config.toml
n_layer = 8
d_model = 256
n_head = 4
n_kv_head = 4
head_dim = 64
d_mlp = 1024
vocab_size = 512
activation = "gelu"
norm = "layernorm"
norm_place = "pre"
norm_eps = 1e-05
positions = "learned"
qk_norm = false
attn_scale = 0.125
bias = "none"
tie_embeddings = false
parallel_block = false
init = "trunc"
init_std_qkv = 0.0255
init_std_o = 0.0
init_std_up = 0.0255
init_std_down = 0.0
init_mimetic = 0.7
optimizer = "soap_variant"
lr = 0.00507
beta1 = 0.95
beta2 = 0.98
weight_decay = 0.11
lr_head = 0.0105
grad_clip = 1.0
warmup_steps = 200
schedule = "wsd"
decay_fraction = 0.875
decay_shape = "linear"
final_lr_fraction = 0.0
batch_tokens = 131072
seq_len = 128
doc_mask = true
train_tokens = 457200000
steps = 3489
dataset = "wikipedia_en"
Each number is 128 + 32 x the weight over its row's rms, rounded and kept within 0 to 255. Layers, rows and columns count from 0. Numbers have three digits each. The size before them is the row's rms in percent of the matrix's.

# up: layer 4 MLP up, 1024x256, rms 0.138, rows 23-75, columns 0-127
# down: layer 4 MLP down (transposed), 1024x256, rms 0.141, rows 23-74, columns 0-127
up23 100:138086101159125102158144078080203083144086092161163182147136127082146074207135107119106124141073080136091118114151100082180126094109082161121118167099116125198187171172168145137130097084081068129145156126118067105108137213156079128056106135158163185131129161119061136142122138150055119111143143108147144087124169137071100119140157151136105161167141106120174121189051094149151151095112
down23 101:073190104158110121153110126099084176158171157131160152146121136131091130201151141106148167187142100160109109188082126104140122134187144184153141086101092099081110102122132143125097112125098169114143114126148152143157095094174122152133135124067161182136167163183161089193160090154074145194126152122069095126121116070152187113090183104091116095099122140144107065106126094143103167129090
up24 096:087113227126081163091093086148100133127166162177112127087132132217167145150108140129124138186110131157073138154115099134116106146150131073144129103137151107159102118121101102068095126142149142157140175125110155161176191092118096132068115120145086161195128095165115109162169127192110157074080212139134149101164123167129167090035126104170098129130083161159160113139055107115168098141131
down24 101:139119117141163160128107190121052155177134157100134146160145119076127139188116090109137149158086143144101106141113151137150166158164162141136109122156077080145146103134122090125159160115107164102108106186153104169147111143124137159127158167154112132170172151143094142109176157172112132165203114108156135114119184136135109059164135130113153156186121148074128128076148083152140073126141
up25 100:112118177067170133068127082135182132107096116138153137148132141081131129160145158077149112119105109148170170182154099105159165074067075141086127122153119140153145151166111136131116126142093128099089150132082111165154071124100068126097098127074145131193128096169130094126152168114115164163130115194158160113150124158108098208124211129087094151099165131105175194158129152116168137122106
down25 112:131148135122165122126169155113145102108117117151144107103103162102169133086124124100092130097179136142128109088140160127091157175119099049084135127061223081140180131166148125087152109083109155149122122073089177163136138133142102117129136116176144147133143117149134113140144098134144184072072102112122112129115116068097099185154091167155115086075105081132124161159187151105138108103150
up26 101:194209164098132140108123154142122152176123149110132108127102128129122113110136155101153072129097120093055139135099123105097108066117128170157127074089145085053112113100160121129160070069169174105128124150073135152075093079137142112186145129139140092153093109106070165101071130129124092109077144179093164118090156185111134168125109187160127113148122155130165114091096125066105098114158
down26 104:107129122137147136137112109126143124135104132152087155074084149129116136126108127155110093114096135177112197137083111115183176115157196098124142091177167178189176139116065171114107176164117070157148103096146088070141104117123145117120137095104148133144208091152149093119144185156164154149112075147104078205149139113139128076145169162068177139174152126157133153154099079144138127126087
up27 102:159152121100117115131141110154112099146199155059138103172182163119142104133125139123109089105195192133128139049117146087113072158110120137156145103158110057219111101097149132109116148169105123120140196112154068172116134147125157142054099113102117139127106207180152132140133094134110041107121123128171121136107164141128102112104083106118140183141201111094122099126168160156095097155089
down27 091:099109120141117138160119140103174195152100119210129078154177122123143095163127077096155096112095120210096105172100106157107115094089146140112101108079139182095121184147079131160146136175168148171119156112136096093147140058108170133152160183125168122078103110087070085172118095108174207127143146065104149107124083151142160093138137179109124070121120145159143148109111086138111107124159
up28 095:146120142099056178123121107102148115112059193166122125127208107142119115113114132200152134142094099148079071198163149127077079115112108156123115136138166182096149113168143185130083104189109155104115175106143120110140117188155117105175099068112183080136105112183084138153161185096107128126154149131104102084155103147086160193063165129095100111120177131134158139173162132130180119135122
down28 097:158164122165117140092141141147103100152133083061119168139144132130180100124119113107140133122133176140112195110238139138097154097094125089140154144077106116150123116141154155144120140118152104122136112147127185173159194081154088105143191151231103170066132102147114128123123121124148151139126168077074126147095139137092154191123084139175084121129083141122174173152160180104156094142109
up29 104:151139163089151190026153150072181119159099160144067116097117137110167119038068164097107141122135146179131112105160155151115157118092084107101118169097121114081087107130125128105117164141125189159118134132106184144137123116083122173096091089157171105115167198166157064163108147147136119093132141090117098055060125115117110092071100127198127182108126141094093130144159097033123098187194
down29 103:181143165173133143151131153129170111127164145115103115141118169090111093117073129132130071090129170103178144124136128127182120128162123070131076155129116131101143186161141196187069099180158110153107140120123128152159105079098077136151120111087143042185136144168144161149171109115108157142169098126112156112101133091099129112136092127117164101154057141119157134105134148152169149174140
up30 102:091174116100132116175135102149166137130062151132117125136132129156159128057158172131113146126172171095098116136140179103063114122087107052088102125109171084109173150121138134104096099183191133102146098079103122096182129185107045094121102119096142118125084073188255111164110161070201089099139136091141121100150117099148101119161131124161107065115150173169174123072182144133150125155155
down30 107:095105106120130138160137130065096113144147049129124123125153119138123064149119174097153124101149133115112137151106145140133135124214102195166177128086091120141108135086160099091094054166117149091169012164076050157200124145131151150159147183153127124154186116122129087104130125110081111074098097100094137168132110163151108162160147114147110140058115099112146152149142119115102152136175
up31 097:084133182133093133116177146146184150126137162162165159165120130134162103120072120186143103064086115123123126121138074146155154074093123150126111120143079087158171142127143190118156127118102104088193134158137118165109138149196123120156095099094172129125070048151161224120170117169087132145154157126142183121142137111105160194122131082176147079145125171065112142122126115122100121128132
down31 099:062105114154142101109111114116076097160179140121101142181156131136099132119156170120121082162127067127138111151068126108144105146216114117131149108154116153203047193102123124135136123177114164097125150132091185174187101144099179104141113147125130168081084063198087093097148122107164106177106089093143101092151113123173152161163104177147161079154149064062046113181133127148073163130096
up32 093:198136118134185148141126143070185126107187079120180053135124146101140113096152113134137120163164125175054188187111150103164178145153085104101087110133113073156109092158136149162169106122131081142157227160151082108116094138175172135117105156073081160146142092146078062095137134112116154109069131113178166116114154128119077123138113108127187117117100170141149134115127081109153098088175
down32 096:073139158121137130086136109178111139090129114184106175069144177129162155109101155140076147092107095112129133126156153086137148132133125099148115076089099162130202175159086149057086129146127113111096108133134115094113150145077138097128150093131135126063128131114159090082179156156203111111104139040163099178160067127047172177137119137106077161194111105151119149134169168146112125091155
up33 105:134148080107170118149151114137079135089134115143164102087088117153184129138165092137140065095189139098099121169100124118160075168134165150126145133171164066133150062145129168119174129156152148178145147161118176088132126104164120077167125086134092102112105108063125138096148126119083134094073099134151123158152152132187153139171171128105137188073126169164140160151099099122148113181153
down33 101:134124140176160165135118154179089160127130169152154085207138144091168095216123120133146110118168124150138079134118109152089104061134183094131094047164120188085150131108094191166090142102066079147222139190092140125126159081133142174137129150132158141166157118163094097067164105101156104137183120054128150158157148064167155191162129134171113118088119132131178096126140142115149131106067
up34 100:147069140094169146167123138105111142167123156122099165207132091140150118100139168124114094119133122166134135142084103070155050135098099178110122171114124105119148138106107078052165173109132129119098094098152136119175153137146094154143064084153094131156097179185110115071192120164140155127118097114142146156104110162099055128139110155119165143133109102046121116173130139193124116154099
down34 102:123125126113139174136087136116164110102152154125173102168111108088138114218130098104100138133084108155121135143131123144111139114096129123144120101154120105105187126127099153141089132141124157160134112117084153189091139158170133172158156159177150104176140149164116071191166142143078101135149166095165110088124068095108150171089232167101156169120108122081176150119139078145187119137098
up35 096:128144118122187128136112186132129139190078119092074091165143129128145103131116144133170067196141136086131132150102105123142136153095171184106081094149131112153114181106140111134160121166070119153056134125123082161064108159133154126155100152101123104214111128119149142136133109143156104160108170156191106095149131110081187108139162174177112107155152169169100104184117103125078133123057
down35 100:129103082136080143084166159130142142110123050129120120099116157121146122147161097083050137093111114092125118115082157125120168146158102162099142107091120096068162110108157101151153175127159168109140117096089115119140191130124075099167137101086104106014146105119123103081152145122155155114087088123180114141121155154148148109062140109154156158142168133111169110127142178115095123148139
up36 099:147141091127120146158082098162105174099151127148122139152100201143096144078132142110179123078136126137171128112116109153184127186152123096114171062127149125099139161122135070124153103161125157104133131090112129137125083140182161130136180088131098140106136175118089138221197119136113172143114095188122130110147080085101088146133097114149152150177127164136158124158176057129076087162099
down36 098:111111122139146148097146132113083119148135171108065145143135133141141115171198192124116145074168121113088191149094072121116140127117148160118093152127044106179102148089109141068118178150108100109109104175124148207108111078146153113128141167152123129117152132176158099121162129185128107070122144181151105119109120110109133146132128156094093127110141088125121084102109127088139159069198
up37 104:181150105217120114146164174075143178117120139100101093172088149140105112132105181142163105112112110156161192107086154104101138108144174125151164167119069146118082102095142171155115143103065162143130118095170164087109119123227098128144139135183132127120069143193148122152114125108125173060134052093151080099168146084119094149128135136164167136139171108110101137097124125103138138073118
down37 099:168116170086097073119168095077099097081133111106110046121159134148156134165152104102125120141113115103147156095149162176115127158069140165094088079084080114134124150158183129154104114134124114167088113171069160219095179099127118083073139150158151158104140149142097120097162158092168131123110157152168121124123128104165147116155115159149160141161133113125096162116160140150091120145114
up38 102:198122156123154107122035168101140147185092126174164173138103191160101072128108097157129128119136146143156132111169146131134129114017156138123113130105132184177100157147115125053117167029101140152157171147150086131168082106160191101131119158187087099140047139089144100136139126097165162119085148106142172088112136121162124131106139138155187130143143128131092161113079110182095112152168
down38 099:089136120110084102130197095181113122129105152128140054183053074078099136161151193144110110194099139121132111148151162122132101114189113162121156189174159133158150098173122133147170128120121144062150117101162157131105103145115146126156165157099081132107126144128149106129160054126077153139097153086187141195113125129144195162124141144083110097152144149113093105093170151111141088066130
up39 098:102118172090110148081093154048203126061168111171148138083123105196108171145148175117104094100080149175125139127174118198146148076118093154127114164092136128181089102117073073130179089149187165160080134128129184129119126064137135147131146151145085073160104160138094177130141120077123104115131114142083153107076124095124119142131130101162145098101184119166118181131078133104159094117149
down39 106:076099150176126103130153132116169189137101097104117117089134163132125159225174108129145096142118088155097113086097094089112114167122088129175191097233126190067139106142107074122121130164090133136150141094157099054195145109150158104084130094085132158114149119172112115168150074092140102066120159142143182072106127108092095054133117116075112098087116189150183127146106138118188132147134
up40 093:120128144123078185143111157138122148167039181152146125084164151142165160093151151122136112149163147185037173146158074165086115153088121190133135088122171127134130097130102134098108072116104063227165109146057100164079163123168144137164152119106036156127116159136121175131185126126140092146067140116116164189108103117140123183132111074134089132144111096096118132142071090149111117108083
down40 097:172180103098155085129119060100141196133195065139100176157115084148082171187094124108081167146157150142151102069127139129188041117105113109138121112137004118144086200180114160131219140104149097072112141123120165129113105106087095126143118130104123168100132133159169160122168144126136147139161138123112143095142112138109115129134172143177169114135133163146110159147184195122166082162148
up41 097:169192108145137124112090129081097097171177069117164127128152098133160093138114093132166129090102128145060125131130153120155157156117090091154096078104116141124122145128128132216081112214115112140152140082117126138099097121128147129090078101110077090031135135148141104174110086116120164065100120155172124162155084142144087135134104107138117133106156119159094075133157116147121122135141
down41 097:146104137115123151209087186098142151161174144116130095100084132146140108091143099129158172128136185094102134083167148123139142165141139183090123096121078134059091079150130067174117123093165111130100179156165120142139130113211112111136151127111166159166122123113137103116101099110191123075114155135086095093104116168153127150104072116172077126160132176120136156095093130079106172089104
up42 100:176119099213092236068170138121116086131144089112149190156126156117177159119090200130144138126137167135096124101132142127161094126132113084180177123082114188111127146132172162158109152141163158090153155147188167123123083212137112121141091088122189173036167082094129097137137138161067113160149134171117115081098097099090118153147124171147097151183123090069149155162180148150074099156154
down42 104:124153145118096146121120141181175116104123182127160166213142136106078135166101093137144151145137167151131151095101122179121067099157152088178176126121097120088183108060162119132150103106095121133128081182092124143140114174129099116111130176143103102108126147196089088103139172097138133177120112174044164132167110167130142088104098177126147128157110158158097155173141121122071133148206
up43 104:060123088091177171115099093108177086122148132098092123180100067165105191086114121158089104077082170098075132114130099123189136145143153095170112124083140122180100127135167093129106168041143094066147113150181138120118190120159147085128166095095118142149132081070106110138106116111116136118180167110133091133130177093101115080158197183120158155098136111116126150140131141156097147172102
down43 103:132113098201125118159179074159142124130114111098180130089113163100126082134131125129134136151087120172078167144184095130121098190125173093101132156110091158112147150126080111159139100122152130115103137144079126089128142136125139175144158073120191164124151079117102177114158114173131168132085117204148109119135168183146097138114162167134117107123163173120108126195179134173124189085126
up44 098:127132131163203107104118169109052148205149139183162147127135166148153196184097118198123096113123120109114138122134142156123129066159090108077095145138126141155096162148114040142076102100145077095160146122140143107084119111112126121152165086167068072134186146144117096157168089120109111139140104181123118059108122092141104115138155119113157089100085105130125126069064109145131150110149
down44 097:108137162074038131120117127121124132058137121176075087140110124129095087112166088144118169137115097106158176144125135137152122140116108140139104177120157096106057196166136187128132125109129160187112118156167149150121141168083159107131119029112084074145134130095101155133089155170067141127135114141078106092127099160110080164095133101090072104149190077135155139094131086166139080126111
up45 106:163113167125111174092141092105177132173137162100148104107217175156115150145101131115126099138152154099066110108101158036148108142149085182143141079075177116126137106116078126134125101138149128112039128079129139186118115151136170152099065137153141145126157137116122168089143125119111151131109113147102165185178187143095126127135132150110119134098100131149077093169096066159139089143140
down45 109:092118126100111069177137082099165124195121148123098161165117121138110095157137146092084182080126158078113128104152168148157144131125141126134118129071092182099123185186095122119151103079112139186111085144115103200154126058116116075163094148133125113153117149140178125155094091162139102089102128136110079148125117121149101098107075141083107147155122162097141121158094139128118127126111
up46 096:107121119146143089138144207115131143172165115121151007084109121103116111131077146102105151139182150133158103114092134181148161085156140157069163052099129092061096161182143119140196125148133123105157161131168153117117136153166170082092158093171082128170122086156128102141121119122130141074147149146127134145208152057116153075126103158144138070155114170102179116088164119126133060124140
down46 095:160101191149114084142123151108138117130166183124111198095108075112138142128155149143173123075115146161132117122112115132082147137148124122104090141166148140142166101078168083142121133124099125126103093137099135104145172123116084148132134106137189111109102086118096156068119106167081096097138160132133076184116107166132146177150177080113096140148121076057109104101152080119111136121098
up47 095:185188146141125116139143069115140131126158068172074106213113097147144094097102100125133126054145155169159110141140122169128078127137121158122112154099100158119154083136137073131164080186201096171114104139107137148123154035098140083157146197135146107114148147101113098091118068212110100144069114161156130114132111141143116119099161165101149131176167157092135073076143174101107121154188
down47 097:095136103143122165160134152167173122153114210056117156118191119120053122087132163203114132184166113113108132146142145098153140088091119142080145123132112097109130161093106070161175144098072128134118139130146144121150139101139141163092086137224118200119071113102147069178102099136155076113115150115175107137151139100122087135106174152132174083078086084138157146143118143158101138152144
up48 105:125106105126117158111149094105176057104154158179153158131178118091136123107179120044102148141073138124092173111129148160118162132155122134083136138142129146130106072098130152101151111110101138135192092145179115109130116175186150093110142150130126098083100104145105130119112124120113096157058078134131145169125096073109129184142173130159119165134186118065126160133132113120074117146160
down48 104:124150185180101127191112110118139129094110151156198147094127171133073081144129152117073129118088152093075142143133132097198138119146128103165142070130113132113139133138118098129118196173104216028133124112177104132193118119130124157089130164142071113098161161152107142159150128156221133172078076108130072118145157126131133217150160163137160125104118127105133097106072170160151169156137
up49 099:139171136154137150110117096108114087112105108169098076164115148132117076151170153119129118137177175123086118178100122148134110108123156061157095145146102033139157115094127090140112205126128135161122079064092104119137147045143064086149140146143077186063124146138179154083142163082095133160082145137099126119127016097153126155143054156104157102197181123096154160104103149168112119150160
down49 099:127132134151116151182096142139149120208197079078148156116142105087140105102103136133164157134135108185166073109124209075121127115169137160070125125155147188099156210123113123158138166126126118071132124149142148161060078158126148186097127058158132122127104156119080139154113106151161161133082164128090163143131149136152089090124119148170093105066077156164116123135135144052111133133163
up50 109:107096091104222179149090086136123131139075166108110170137146159141136076088162207080175108113096104114140144089109135155135121069167146186107185145106122139145132175149106127113125156051099137125119139121073152134165129146119188114093140081155136138135097094126109115125097151118122122149133106112075143106195131100083096124147151141141126071140137106102084092100087108104107110178156
down50 103:139104108178143129120182078093116104103145158158128108090152094154208120121091103063119098150079133133135096125155106183128101109127186187146153078110141184160060113110108157089129141146131070141212157138089136081085112132109146122126135136044143165142109081040123093142116140135145119066119113080112130132203187128184102125173166164106103099144117094141118080092117097186087104135120
up51 102:115097208205183129101093194120101107135138079133114130135069076129134118114156148083123166144110127099107103144131170141080160064079168176101165152136142116124122122134153142146114138084206084105164140134123105085055091130129128101131099176149168107089075076172121174115185164116081112141135067127134105111134192103028145119166135236123115173136070164119167117183136168148135105109145
down51 097:102076114094137161139131149150108195126104164149126128130132118152104130147108093117133100101144152136129161077056124120220116194199133113135112149078081128149115179160096080078104130156107113136102117128143125179141140116116170091144196140133161134106110166160125079124143082096091181130155130096151154115122041152169115071116093123122117041135112156080104104140131125167128198182144
up52 103:162165159067081122156158152058148097110142117150143135078096074110102163130138092149181107162139136148147178120099124121123161080149107124158119119041167123075156117105132153129163163106111180113103093134088168078111098085152097078068113157092143168142114102159170104154106176129115068079132144119165134168099112132148102125114173131093135067136154095143094147101112153116095087147094
down52 105:137109126200157126115106122150156124126184115109090151142097108140086143164114131108137116093147109182092106113119072098149151120093124067134137149134173136137113115140095051089150116113079106149104153143125130109129147181162137056169111130116155123136155116142103177135135147143153144111118122095137119144221085103109177132151149134100129052082116162079157178149085129134103128119090
up53 104:130178183109141099052129136168123110080148125101120135068069139127090173188167142154095113124079091136170107123125143153118098098104128103206105128128151138090139103116083124101195154141119081128115162128147081149077158110121172143100146179145134120081093131094170170182143155087100184171167084135139151067150132150107103121157138117130103111116103146060116104147119188156131093097136
down53 106:157130065127078085154116151125116096113141109116168135089139136129118101158086140128101152106113106090095152179142129163205150142143161179148128110148164135105155144160182066158042105111165121038133122132095176202106164119082130082100115125183152173135117136164126105056134113121154082171144135145111185177082131097155101107168102119159099084075145122161079118127093202132138165155123
up54 105:084141150194169106094115115159107093207150139021092157147105163078165120140134131118082102144117110129057116105149087141066060145083142186135133045082128087095102142111159038149155140175122142082149139139134118148088086148118139105164109117096141115115149100152135177162094080077129126158128064117078178177115156144127138169129155163116120160137131121145157101165120144166126139128109
down54 101:113088138176143118128112163109125171133172162131147164147141131156133159087098148130121165069118078143170105118108098169155143109091150088146163167121113128146162096121112174142114156147094122146107128121141121146158153105140117191094065144178098135140125137138097115076053119141174110075092125107109101105123131123177128088131171118177201116086100102145179100119109131165101119122077
up55 108:130085076124088150156120209080124168085156171132127170126111133125093109114133175159145086055144155123102103117097122096105149155160113162158144136151156130124104087084110110145142119099162057125183091152137118148123088077126100143139146125153116080105154094074156202155139112096152061161137176102104119149104162099078093191171158105124131127093129197107146091093134113150104134151183
down55 098:118174124127139178095132136142108128179109193116160211178125127189119166163143131140125092104181176136182076123143148097155064101139089106167086083146087158120107107107127175127087138123133108086147116131164086141137164136088125063134113130133148210171066098070159100159198184097091127170116120136148094149166111110149089135140143139128058125092148118136102138088138173108101167143109
up56 101:131117111116133092138127162069136119160105049103145199176109106166178110078082109094085140166131181113131079156145143085171111232110143126169108108115137123103131170065185184126191120066102171176118108117115114054108082101140119130158172127159098089102160192150113138097124088100179145084087110141126124175121129107128189128135149135056124167106179121113128153112111125167127132132076
down56 105:126139124175130131128121103123151089131141150056035110109143111113130086205123161130111112103196144116169129174137145184103152110176137145135127164131096208145122067109162096113072172205146116112128120113076153141140121137152097097122156098097157124148134126159118136126151059122152150145167155177080169132122161110146113149137108138167085162171109151057160182117136193146139162145160
up57 109:100116211109153091125129148122142207090061071100085168124229146106195117139146152131119140093118192152133071161099148142055155156127138058136132079115144144112102126113143085167148148142148148157128126163122159116137113118096111126104135148112110127113062092123143138137136125107157122114124097154140063146170133130121104168124169124141124135059155120077127123116160121114198180074133
down57 105:092131122192096165144085113120209133142109063160121179103091144180158173162076096170113079141135109079144070099068181081168155182141141064070183122133105104107126099091120143152155165164102158057143160114155204150138136129096062113127150094082156114161154125124175127178085150065080128150121115147136178119107133108127152099128111163133109132143105109063139110106151131145113132112043
up58 093:167116118139110123125112115116123070191113125104166097137110122111186173110115095092120091128165054177133109111157096168186154095093128105122085177113176125149149150127123116085119118135112126075090135128090124085124103157127130165106115097072163065128169184150145139088113153055091117144130078116136155124124126086095120132132169132142137172067095102114180163116125146147124130107137
down58 097:168083136051138171131110104102191149122126140102101179118157047123137148184168141167153179113071113119148094133116149125185106180165138116145128118127121062128107183040111150106154092130100134102174113181145159122115133064119129073194162108121106117128084104087166115141142131170137112146117096120084128093173120091112101095093123150105172115136118112136124172149157181121131121170142
up59 088:126132123115102152049117088139122156140115158154121173162160121159104084108106169036112148091142142157094152119128152042080091098148118201183077191155118145153127138076163120090089109128074098071115141170152146087150093148115155140083094158126140145070139168125113136184175094137165155144095120119096160162092116062117192110151133165156154128173165136111170095091064122103186225158125
down59 098:141190068087083120112149140156137102120138103116125137192104158162107170118132097124101133114147164164157130080152130130119136155125103180159110149110103097160117124169132124131136158129097082091159128115096056087114131121079135117063066149143153137148158074105116117119129073106154122146147103207121128144150096075117135165113182208091207129183121090130134051108123083136148088131177
up60 097:194102163107150074094171140161130117173065117113107171089115147119155114075107147087131176146150092222145152176213162125127163129097105175140123199117093121186158151164114096148116124090108146119114161190133107072161145040129116128098111168091162105142124092136155135107139139086096141156107169082165119120119118197102099121130120063122135137108192128125137135121112078148139095136132
down60 100:109125117087114134069131074165137104097159174179150113137159143150136096154108154067139128149096149126098111096099077135132112116147127143110145145087147136091115172092083124100126093103070108138125144092139099142125107177126109145156099095120175097149196100189107103177118163154138102154118115081098164113104091134106181094158107103111106167177129061161096056134089152164142183072154
up61 105:094115143127109159173176102123148148138139103124118143229079113157157129136121148142119176047154085132136139111063186124213136146092132116129132084092163112174107110178099109073110139161132157101117138151183155158130164158077165114082118126154104088126082077184125089078123163084177155100137146147116129163195143112113157145106111111133078106123121166155128125137117131089157153187087
down61 108:101107137106151126134130151157154062085129171168099126140087183062078097146102091099135113152068092145120131158151157145095127136128182135073155142168131109121109115115155113137166167133137159093112168148125103059133111176128116088133148160152129127125187109112139192117177116118124128108098122117068139118123173106087160106097084103115144097090106034177171110119158119065120087115150
up62 099:152137125119121166154171170140142138123113165142109117086107096124161107097067155140164094126144170160137059095167161084156110119128116156098125116104137126098103138134152124149111119147193093131180110114106148122114122136128148100098104164148116100097125070083107055120143099135145135152108194175092184130172161142072159160103105161162178103126104166114142175148127128134104093154167
down62 101:113065122097165130095114114105122220188118024168086132105068114126103113100216120069122122054117100125165122155095147165147093104171132153095161188121114103154175156093149111126134111159176170141123167232115138126167174143155146074141126126109130140184133161144116125136147137060128154127133073129191147157131110092173128113118147172159108165140179147153182106118123138129169177112179
up63 101:134110126134145175105128134088140138133159107134142125118188169069125169212120085169181107082164136152103152148079084075133142118084183152059135136129131108133148159110162145102145121122102123136117129098076139068169140147113116122140119120109084135111170116107136121106101118109184161173098044134140105111100119155085119166147096125103076129118084127107091106160214085145130091156118
down63 099:145129131149144120176118144111106114118103149188132176125105138142115112134138120119103171129185127072133115130075128126108110125122122150098120139193100075119119138125104123179156084163130114139129116142129102072166106147130101139104119159138131160150097131131190142155139147155148146056114123128106188125122196111072053041138135153108109147117105182131122090155171104153194166159062
up64 102:143182126143153068113170164063097141056127141083130151146063095144137165155114076104141150121137180101141076159112084180111045132134134131121151152148146148133113108140133155128129102096168178088124122100160130154108171149102116134086110135117123183090160118143113147098091144093098092127135133136137106108126143126067170181134090103161170102144087126170131143069096114106085150112104
down64 097:133126123159153093102053116123097150131092111186116055108132052136178096118114186098115136145151045164124129150133144144141159105171133090102158139117252125121149118121149094140125139086162138112198156155134126127135100177168122156091135135106130157126135119086131138094096143186079147139167133107084130142108137079134106117151106069139080090126155126118076147157151173134140119141156
up65 098:120120139204171163090100102136158140172145126169105082125113157150169138147125094146099099105096142127123108140137106157160168140156137161100137086105183103120134249127126146144127177140131086152106132079102062137113100128121141149100125164134118127115091139094199151130180076146095125116145091122160096111149173131104162141116187150120128101126156055117120132188144060106099134102164
down65 099:100169170100109121180102087106126116136131111135126146116085151125068123091070160110126164164073104102170105202172131092116138159154180124124144093135115073135097121134109149203093138135150134119164134091175114132110148153159157075155128147173109173150083155157081148126123139186091115144114129173126167187131125173154218121124145113126098154165133105161107102109117101114058127160067
up66 096:154154128123094098203151134142150116153129120182157154121115107231133162158197094093112086075148126109106070113164115106170148158107095147113125119072144147159142108087049104109111196132134139107104110118134066115135109155178083101146145139136150136172164096036116123192113160163197171113128144109109162071131114175138173146185119126075132163110137132129132096157078094094118135068119
down66 097:144177123077137115123117196123097160165139105140100141100156164094051081155126133100169167126087106087147124122147140110150078166086183126187107125129170105151105101164142123155105164103162103169107149073131152101150166172135094136120073143183147072122092141178072107138135106123105123135148104075122171141145117188109177133153088120171145176084130137087124072102103185119076141169082
up67 101:093150139084140123138086074117157149179141141126114128123125106178138201110137132110078089101098186133070118120111106163148152107098105091179130099112153184124105101158148118165156151105072117089107128190188151081140143103095103118120116097084114116106172129171132091195147124157108108187074104180066128125094067149087115145087055103121097116206083131113103185203133138167130134155095
down67 098:130101100123073108108136086134148178156133139109124107158103125117138104161162043125126140161149206108161198082170092179093215133151124097095124115147080102129119180124135135162082141062126079067125125111096112129173137092132120119106145125111176105150099193114110137168121132134166127115143108129127152117158141132103126165185167149137157099127113129079089119152082110103109174154138
up68 103:140118045124131124140096112132139104162154148146181138045149092129134082162106114027127085136102213169156125092140126151078073141129138120156114097133149214135130095124107100097129090087130184131111113139149159109090148096118169125084139117120123172117087142081119132128123140129083170192095094118107136163169156152128140143132174137081128165080076161189162113119135128147101126156136
down68 100:092105112115133196129181135101198185113143199166096157150111111191109189170101141139127088155154099088027122132214198131102187084135095133115176112172104120117179107112188117105086197158133173122167141088181093099148125122136084129139096077141068137113123106122087125173107135169149145112134144178122153081150122098090110136071066169106119084079154147103129137142124169161081115100101
up69 094:156199123126091122119124099104158127138110180116138125119144129121080094160121100133082122157100110135134066085104142125185169084102187106155135115103112118105099115137125120115111182150136134131136145140106081061147171086126048111123182125147081121115172112091147155096136143104089137149167106118055146161076078109077099137133132163174100083074077175184166099110152120132146154196148
down69 094:115147068137106123137152105154087135159148126101125220126134144179167127176142102160127076116141125074174126130106096039142163102130059137137140161172118083175123144099122157049142141094164126132183085142134168164067133152108109115148082063072179142097107156195131162189144165146181069121078153103118142095167162095120132087136078098117159161179125127167140106153122150101093131105123
up70 099:096127165140110126130113122107162160180205076077077110150115103117124066094197132160099123086136106149188107102126142143145157149139177184168126086086147161145200119147131064128149096107120088128101100193157144046105194082167073162119103133178177145162124117098120129148140115126114106129135115144097159069041087163143123132157129166165099062077145147117130104125162088115129101124131
down70 100:063063123061097071139213206148128123087074152129128115149083200120152134117145145155098132145121090066095131155097153150176111127135120103070106136120166108086119065123131169135120122154154147148164145079152108100181082126129170132147128141104136132087092218157117153124119147115157141093177146140117151106114135076069075149108149098117120102178163102113086087055115173123148135134242
up71 096:114083147109143148088129157141129131118149141093137146176131178105183123150147057108096069111124139147145152155170101102142067131118135142101134095135096072157167084108176079093137084143146146117133158133144161110103114094142137096092111159060112135117134105155122163138101167150083119109138126130098097146175067152083131091110139148135148154162142143118111148120127117120110117140125
down71 101:133087124098135126090126152147170156154144137153160123149067105118122104149173147184150180166137138152141151165083143126123101119070169105087107112161113073170178181169108142111125142113107115120078107130137135159154107119115135077172092114055049103137113134126099175148146160141134088145205097126109070131151123123105122145110161117072133124074102155141128172158159161154149110086162
up72 098:159157102096083136022134084173122125199134114136130182148116129115118082156153087163141114135179135100112147105149166089132138174128094124166144119127160088116149086111094096143122169115137099115131181196156157105167132059102121118127154136130111107181107117146159157105141153145128169101100129099172117101101108184146099102168077142152149129059138122087184156125142091088133122150109
down72 102:139102099117164131205125122120108165057129143094089107092087155106111186134082155140071165101115114130141080194102125154112164103116138107085149124083127148117170143153079096155107083111134085185133070128126062116146139078175164102180085147104126123131183140101088084127053107145126127104128142208100067145165098169109138126176159120101092158115110158169124102093140127092186133076107
up73 101:158116121102114098142130133134167110156126119085153187174131138116164143157110141148132122157132174135191142099127080113173112155145122090152090121077092098150167104114070117112119143105155127188094144113157138156113114154099135117124183090149175147178119129156118095118093123151169123134148075127136149125175097094119118096077187197146111120153143183149088115099141193096048151167161
down73 103:098171085137106161044166128143125181115183135163146059138097099161139136155139092102128109143150134211153140137135141165155077182113140143134133158092154074127126130147123105123118119147126124127133174159139121069080095109060081092129110116211156104160130130211122135160115084181140172140092121104042136135112102107114131089157157143130098111118108173128155116100103088132142087135149
up74 110:160132116128113121106115119097112133129152142130087068157049159117151083156107119179151122134147114054111154184169079059112138116162134177135157149101142195161117198123154134129205114107095121121126103068081180134135154091153132136108119153181117151119115152092171133144131175125088112064106136127138141133151132139097106116107087177123122123086146154110125164141067155145126080094136
down74 106:124098067079097050145089131156181139131083097107192123119100151116085126163093122132132139137113139122200140111106178142104117068099170097148168116130132104123144162088116136141167114148143167094145132121099140123169158151146071117048120175128100086137085123111153074119131144146087096069108197096112155115059147180143154121117159126165151127129169112146161132143111094084160106131154
up75 101:071152113101109110134167112193098161159126125121158133148170085101106119128116148156158216125106121148186130151103152130145119117075143140151142062107111100127134101157119093134131092102070116106146111136102156145158096186205172103148165151129167096104121113081167088107110114152109126137125147181166119113188145102123142186142181177099151164163149085122116173190110211147201096135113